Weights of a small GPT-style language model, trained from scratch on English Wikipedia.
Architecture: rotary positions, no biases in attention or MLP, untied embeddings.
Training: a variant of SOAP for these matrices, 780M tokens, 5952 steps.
Each number is 50 + 12 x the weight over its row's rms, rounded and kept within 0 to 99. Layers, rows and columns count from 0. The size before them is the row's rms in percent of the matrix's.

# layer 9 attention query, 768x768, rms 0.0951, rows 61-66,189-194, columns 192-383
096:52 58 59 55 53 47 27 49 41 66 51 54 71 52 44 34 54 45 40 37 52 68 65 52 52 35 41 70 57 42 50 38 64 59 49 37 16 79 41 53 49 68 43 53 58 66 46 52 57 37 78 22 48 11 66 68 58 54 60 59 55 43 50 58 57 50 40 56 49 50 14 58 56 39 49 69 47 60 69 53 50 42 65 71 27 46 55 60 46 44 45 60 67 74 43 58 44 54 53 39 51 58 48 50 68 51 45 56 61 37 56 38 45 56 63 47 50 57 66 59 34 33 50 71 52 48 45 20 60 49 65 21 48 35 40 57 34 45 50 60 47 83 37 55 58 60 36 62 48 59 45 24 51 32 45 45 25 52 54 58 60 47 48 36 53 81 54 35 60 54 57 55 40 61 36 44 68 37 41 34 41 55 56 43 59 61 67 59 34 74 50 36
101:61 17 42 51 49 60 55 45 72 56 39 47 50 46 46 46 75 56 45 54 45 42 43 51 50 47 52 65 59 55 65 53 47 41 36 42 51 55 58 52 62 60 51 63 63 46 48 58 35 54 28 62 59 73 31 46 33 61 63 51 48 66 35 38 40 37 52 50 40 48 56 65 35 50 67 51 61 39 43 66 54 41 69 45 66 42 45 42 37 43 47 43 52 62 55 20 45 71 48 48 43 24 33 75 67 66 61 62 59 40 42 46 39 56 41 70 43 37 45 45 59 69 39 68 48 45 70 48 68 72 66 36 65 63 41 53 27 45 62 67 62 51 69 43 54 55 49 53 45 35 43 50 56 53 37 48 46 43 43 57 36 35 47 50 56 64 37 31 47 31 57 57 55 43 49 39 52 31 50 41 59 37 37 56 58 27 42 36 47 41 44 48
104:46 57 50 17 43 53 45 60 43 39 40 39 42 67 44 62 53 34 36 69 44 47 46 58 55 53 60 58 33 51 56 42 68 56 52 68 36 42 23 58 48 57 33 30 23 24 46 49 55 33 78 54 57 72 33 37 37 54 54 50 56 47 35 62 50 71 52 55 41 84 55 74 56 46 61 64 52 45 44 28 53 68 37 45 53 65 55 42 61 67 37 63 53 51 59 29 50 43 42 50 32 46 30 50 58 44 49 67 54 59 57 51 47 48 45 46 42 50 60 53 35 47 41 52 50 66 36 74 54 59 35 45 53 47 36 31 57 70 63 23 52 51 44 63 49 55 49 46 63 69 46 45 42 41 31 55 71 39 52 66 44 67 58 55 50 54 40 63 23 54 57 66 56 35 41 60 71 50 76 51 56 55 54 71 34 48 33 64 48 56 49 49
091:55 66 76 58 65 60 65 59 53 69 50 67 71 39 66 59 40 45 42 56 41 19 68 59 56 53 53 51 64 54 36 67 29 34 46 53 58 49 58 36 54 51 49 46 60 54 45 64 52 64 33 30 70 35 24 57 43 54 68 60 65 75 53 55 58 77 51 56 53 59 50 52 46 60 69 44 48 48 56 52 34 45 56 73 49 55 48 55 51 51 46 40 53 46 49 75 35 44 47 50 55 39 56 37 49 33 50 43 30 43 50 61 57 53 49 81 58 48 38 48 55 50 62 64 69 50 64 45 45 53 62 35 52 58 55 66 51 62 33 39 69 66 30 40 64 61 60 47 55 62 72 37 59 63 52 53 37 42 41 63 44 44 42 51 66 50 42 24 41 56 34 50 31 55 74 37 42 54 43 53 52 58 58 60 52 41 82 35 50 47 54 39
115:32 45 54 62 65 58 47 54 60 84 52 56 62 46 54 31 41 41 50 82 52 52 72 51 44 46 36 44 50 64 72 22 51 65 61 58 29 27 36 45 39 45 61 43 59 46 25 71 18 49 23 56 61 53 48 54 42 53 52 57 43 56 60 63 55 52 74 45 33 55 57 47 40 53 63 15 48 62 41 47 48 45 52 60 49 65 62 59 56 53 62 51 51 36 21 33 40 40 37 65 67 52 63 43 47 42 60 43 56 40 64 38 46 44 61 53 60 53 35 37 27 58 57 67 35 53 38 65 54 45 67 62 67 39 32 34 52 49 38 47 56 53 44 41 49 47 62 29 55 43 33 58 84 52 48 46 34 49 39 49 33 56 39 40 52 61 67 43 43 63 47 39 66 60 50 78 57 46 99 20 41 64 58 25 48 61 44 29 30 48 48 60
094:36 40 40 37 80 46 46 46 50 38 51 36 32 67 42 42 53 46 50 43 53 81 50 59 48 62 37 59 58 61 62 28 50 47 65 34 75 46 44 69 56 23 52 56 43 51 73 38 39 52 46 52 30 33 62 54 48 38 41 40 57 43 51 37 54 40 38 37 52 55 37 81 62 55 56 29 60 57 43 60 59 70 70 67 34 46 73 39 55 52 65 55 69 48 48 36 49 55 63 45 66 61 49 49 54 38 51 45 54 45 49 36 57 43 51 24 49 68 69 55 46 37 47 47 48 36 54 58 48 59 60 48 49 49 56 34 31 56 73 29 64 43 63 38 31 70 39 52 44 49 48 52 55 42 17 45 53 50 47 46 41 59 66 44 37 62 32 60 67 47 28 49 50 28 44 41 49 53 43 51 34 56 49 50 75 51 62 43 63 39 58 42
100:48 55 39 31 29 31 48 35 47 36 34 38 56 60 75 73 42 43 53 56 24 45 40 58 50 67 35 55 45 52 30 80 46 55 58 61 58 56 37 43 72 61 49 55 61 54 40 46 44 49 61 58 45 33 48 63 38 50 59 67 27 74 47 60 68 73 63 35 37 56 51 40 56 51 16 56 37 48 62 43 48 57 62 33 39 54 52 45 46 55 61 38 65 46 63 61 39 49 55 29 46 49 38 46 51 63 39 40 66 56 61 44 23 42 53 43 45 70 43 79 47 70 43 56 50 52 41 48 60 63 38 68 49 38 58 56 44 66 62 33 41 65 51 41 42 58 41 70 48 48 43 62 43 64 51 48 44 53 51 48 33 68 44 29 45 42 58 78 12 55 56 32 42 30 45 55 56 67 55 42 43 43 50 35 51 39 58 77 34 56 64 61
099:46 47 48 56 50 37 35 31 50 43 60 43 66 49 63 53 20 57 52 49 37 59 44 35 45 41 49 58 59 66 56 78 47 39 44 49 59 55 65 54 30 53 37 36 48 42 40 53 52 44 24 42 43 45 34 65 44 62 30 63 54 51 44 42 63 43 55 49 49 39 55 38 34 72 52 56 42 40 49 41 40 43 85 45 55 58 52 39 47 50 58 49 43 47 56 54 50 42 50 35 58 37 43 39 33 52 62 34 65 11 60 25 38 53 41 08 46 48 53 40 60 63 52 33 60 65 51 58 52 38 63 53 58 28 65 47 50 54 58 61 48 53 61 52 50 51 56 39 39 66 44 68 70 51 71 61 48 38 47 48 37 47 56 41 56 59 61 56 59 37 50 34 58 33 50 60 47 37 67 57 52 40 51 67 56 30 50 54 58 31 44 52
107:58 64 54 47 48 51 64 40 27 53 30 42 32 42 49 60 64 43 56 68 61 69 57 56 67 62 71 50 56 58 48 37 41 57 55 51 66 41 62 40 43 42 63 41 68 70 61 42 49 39 54 42 52 62 58 46 48 26 45 59 46 42 30 51 77 48 27 52 48 34 53 51 40 73 42 42 37 49 47 35 44 46 45 42 46 67 66 57 57 55 45 45 84 49 49 56 69 59 35 48 67 41 69 24 83 67 32 45 40 63 54 59 44 39 53 46 49 71 50 52 36 58 53 52 72 60 52 53 60 39 60 45 53 55 67 42 65 50 37 40 55 52 58 25 59 39 50 64 53 46 66 33 64 79 48 55 60 60 40 46 39 37 36 45 44 46 45 55 57 58 54 34 58 41 71 44 54 44 40 60 38 48 71 45 42 58 65 39 52 48 59 50
104:25 52 75 34 48 48 44 73 61 71 57 42 24 37 40 38 40 55 41 80 38 59 47 51 32 45 63 58 65 53 45 59 57 36 34 42 54 58 81 32 46 58 69 32 54 41 63 56 77 67 37 39 59 32 46 61 42 51 58 32 36 59 56 48 56 56 41 51 48 57 42 88 36 48 69 44 29 30 64 53 33 52 42 36 58 67 54 42 66 46 60 41 54 44 41 52 59 58 45 48 44 47 52 50 46 44 55 32 69 62 48 70 36 54 33 61 73 53 39 70 40 42 74 55 38 57 85 56 31 61 55 47 56 48 61 51 56 75 51 47 62 62 41 39 56 53 61 30 74 37 49 31 48 40 39 50 48 27 46 56 46 63 40 67 77 61 46 36 45 39 37 45 44 61 51 29 49 52 56 61 61 64 54 44 20 61 74 41 43 37 52 44
109:31 53 66 44 65 40 50 53 35 44 42 45 68 38 26 46 38 57 70 45 49 65 35 44 49 67 47 42 64 33 65 54 66 45 47 29 36 56 55 32 45 45 36 62 74 51 46 43 44 31 40 50 68 58 58 53 47 57 57 53 60 47 52 58 60 66 56 52 31 50 65 31 68 49 45 59 39 55 48 39 26 40 49 41 50 60 56 45 53 45 59 38 55 59 58 38 26 44 53 38 50 37 36 59 59 37 63 41 65 65 45 42 44 49 46 54 62 79 53 63 42 63 67 40 38 38 42 48 39 73 72 62 60 42 66 42 64 38 42 25 48 48 76 33 65 66 40 45 70 42 54 51 59 68 46 60 59 41 42 40 50 36 59 38 40 61 43 51 79 69 60 54 46 62 52 60 44 48 71 43 30 48 54 77 46 96 45 43 34 61 48 50
096:58 50 50 64 52 43 55 21 68 41 58 68 70 66 43 59 57 41 64 45 49 51 47 48 43 54 51 60 79 44 53 53 70 50 44 48 58 71 69 39 43 60 62 71 50 65 41 33 39 60 48 56 64 49 41 54 38 38 43 30 55 26 48 45 24 36 71 35 61 68 53 55 54 50 44 40 44 38 40 50 43 41 63 62 40 35 34 53 48 61 52 51 63 63 70 30 46 31 58 40 38 57 47 43 42 54 43 53 42 62 39 69 52 34 44 32 38 58 74 55 50 43 36 31 62 63 49 57 40 66 69 58 54 55 71 38 61 43 47 67 47 42 83 29 46 44 48 52 49 48 56 50 55 37 49 63 39 67 65 36 61 53 70 48 63 49 49 49 33 56 25 53 62 41 62 44 41 38 66 39 37 48 58 52 61 45 39 54 53 52 51 51
# layer 9 attention key, 384x768, rms 0.0951, rows 61-65, columns 192-383
096:56 43 49 53 58 29 62 44 54 63 36 57 47 45 52 59 64 52 49 25 61 63 43 52 55 39 57 65 46 40 54 62 44 60 32 42 52 48 43 52 46 44 47 52 48 65 67 57 57 38 62 47 58 54 45 63 55 54 48 51 47 65 49 24 47 34 33 48 37 39 67 47 69 51 50 41 40 51 33 75 51 32 54 74 46 51 48 39 71 62 60 29 54 62 58 54 80 28 34 55 58 25 47 55 20 40 21 58 29 65 21 64 61 62 52 52 44 62 61 64 67 48 48 41 57 36 56 63 70 47 44 62 44 52 54 58 50 56 49 59 42 63 69 54 58 43 35 73 72 57 58 52 40 49 45 66 63 45 51 47 41 34 70 49 56 55 67 54 51 51 51 65 57 45 60 35 54 49 61 49 52 44 37 47 41 56 30 35 49 50 46 52
095:66 58 55 68 39 49 53 69 51 68 33 59 47 38 27 37 33 66 63 39 52 44 38 49 48 27 40 45 54 53 27 63 38 36 57 49 59 55 66 50 59 45 51 33 49 40 49 56 53 48 62 54 30 46 43 54 61 48 47 52 53 58 45 47 56 36 41 64 54 30 54 47 54 60 58 57 54 59 42 49 26 51 60 55 39 34 65 69 64 41 32 47 47 56 39 46 43 50 44 57 28 63 44 41 34 72 38 55 61 60 46 44 53 50 64 70 42 69 74 51 60 34 50 54 64 17 61 66 79 59 67 38 49 71 50 56 34 63 39 44 58 32 35 18 33 70 72 36 64 49 65 35 47 62 44 52 58 45 58 39 40 59 28 42 32 46 56 56 41 65 47 39 31 40 47 55 81 55 57 38 70 47 47 47 59 39 61 54 38 52 57 58
100:75 52 48 46 21 42 17 56 63 49 42 47 43 57 58 58 34 67 57 46 42 66 44 64 55 35 58 53 36 46 58 30 35 30 42 56 39 63 36 42 46 39 46 73 67 43 60 63 40 58 55 47 52 28 75 38 31 29 56 38 29 57 50 67 44 59 48 56 47 28 41 54 53 78 28 57 73 42 55 53 46 46 63 46 58 36 36 39 44 61 78 48 25 31 45 56 51 44 44 74 41 45 35 49 57 55 29 47 47 48 51 52 66 43 36 48 29 37 42 61 33 52 54 32 54 59 61 50 52 39 44 57 68 63 54 46 28 26 48 91 29 47 40 82 44 54 63 47 58 38 42 53 54 64 56 75 50 61 45 35 49 68 54 28 51 55 76 45 44 49 29 30 55 53 31 41 31 53 46 54 38 71 49 46 41 47 35 60 62 59 37 51
100:57 79 43 49 53 50 29 53 45 57 50 77 31 48 46 46 47 54 63 46 59 59 56 48 52 63 47 22 51 39 69 43 54 39 64 52 43 43 64 57 21 49 54 51 58 60 55 39 49 34 63 45 40 59 50 55 40 58 51 67 47 57 49 47 54 68 60 44 47 49 33 35 49 52 41 38 30 56 54 41 60 39 58 25 38 79 42 56 62 46 63 56 50 59 31 85 33 47 60 39 56 54 49 43 51 39 50 31 51 63 77 53 46 50 62 60 55 44 58 39 26 61 54 62 33 51 54 57 42 47 62 45 53 65 56 37 48 44 34 47 57 31 60 56 52 29 48 56 39 45 51 26 58 42 48 54 49 47 69 53 69 52 47 67 40 51 66 45 36 77 30 39 54 54 35 42 43 36 69 55 39 34 48 59 50 71 44 38 53 35 74 54
096:57 57 41 44 59 57 39 33 66 53 56 49 31 49 62 45 48 58 54 51 57 55 62 57 49 62 41 41 43 45 33 60 45 49 64 62 76 51 41 41 43 51 43 45 57 74 75 52 66 40 54 62 42 55 69 81 34 49 42 54 32 53 44 73 66 39 42 56 53 45 70 60 76 72 38 48 48 41 49 52 50 68 49 53 52 62 52 55 53 61 39 34 43 29 33 58 66 30 63 55 45 71 41 44 40 43 74 40 55 46 42 52 56 56 69 40 49 58 68 50 47 63 27 55 19 53 39 44 58 61 62 56 49 52 51 23 43 61 62 36 27 32 37 61 49 52 65 38 52 56 42 48 36 44 68 60 27 39 83 68 51 42 58 78 34 32 46 59 66 51 39 49 55 41 47 44 36 32 44 58 58 44 53 45 38 21 38 46 68 60 59 37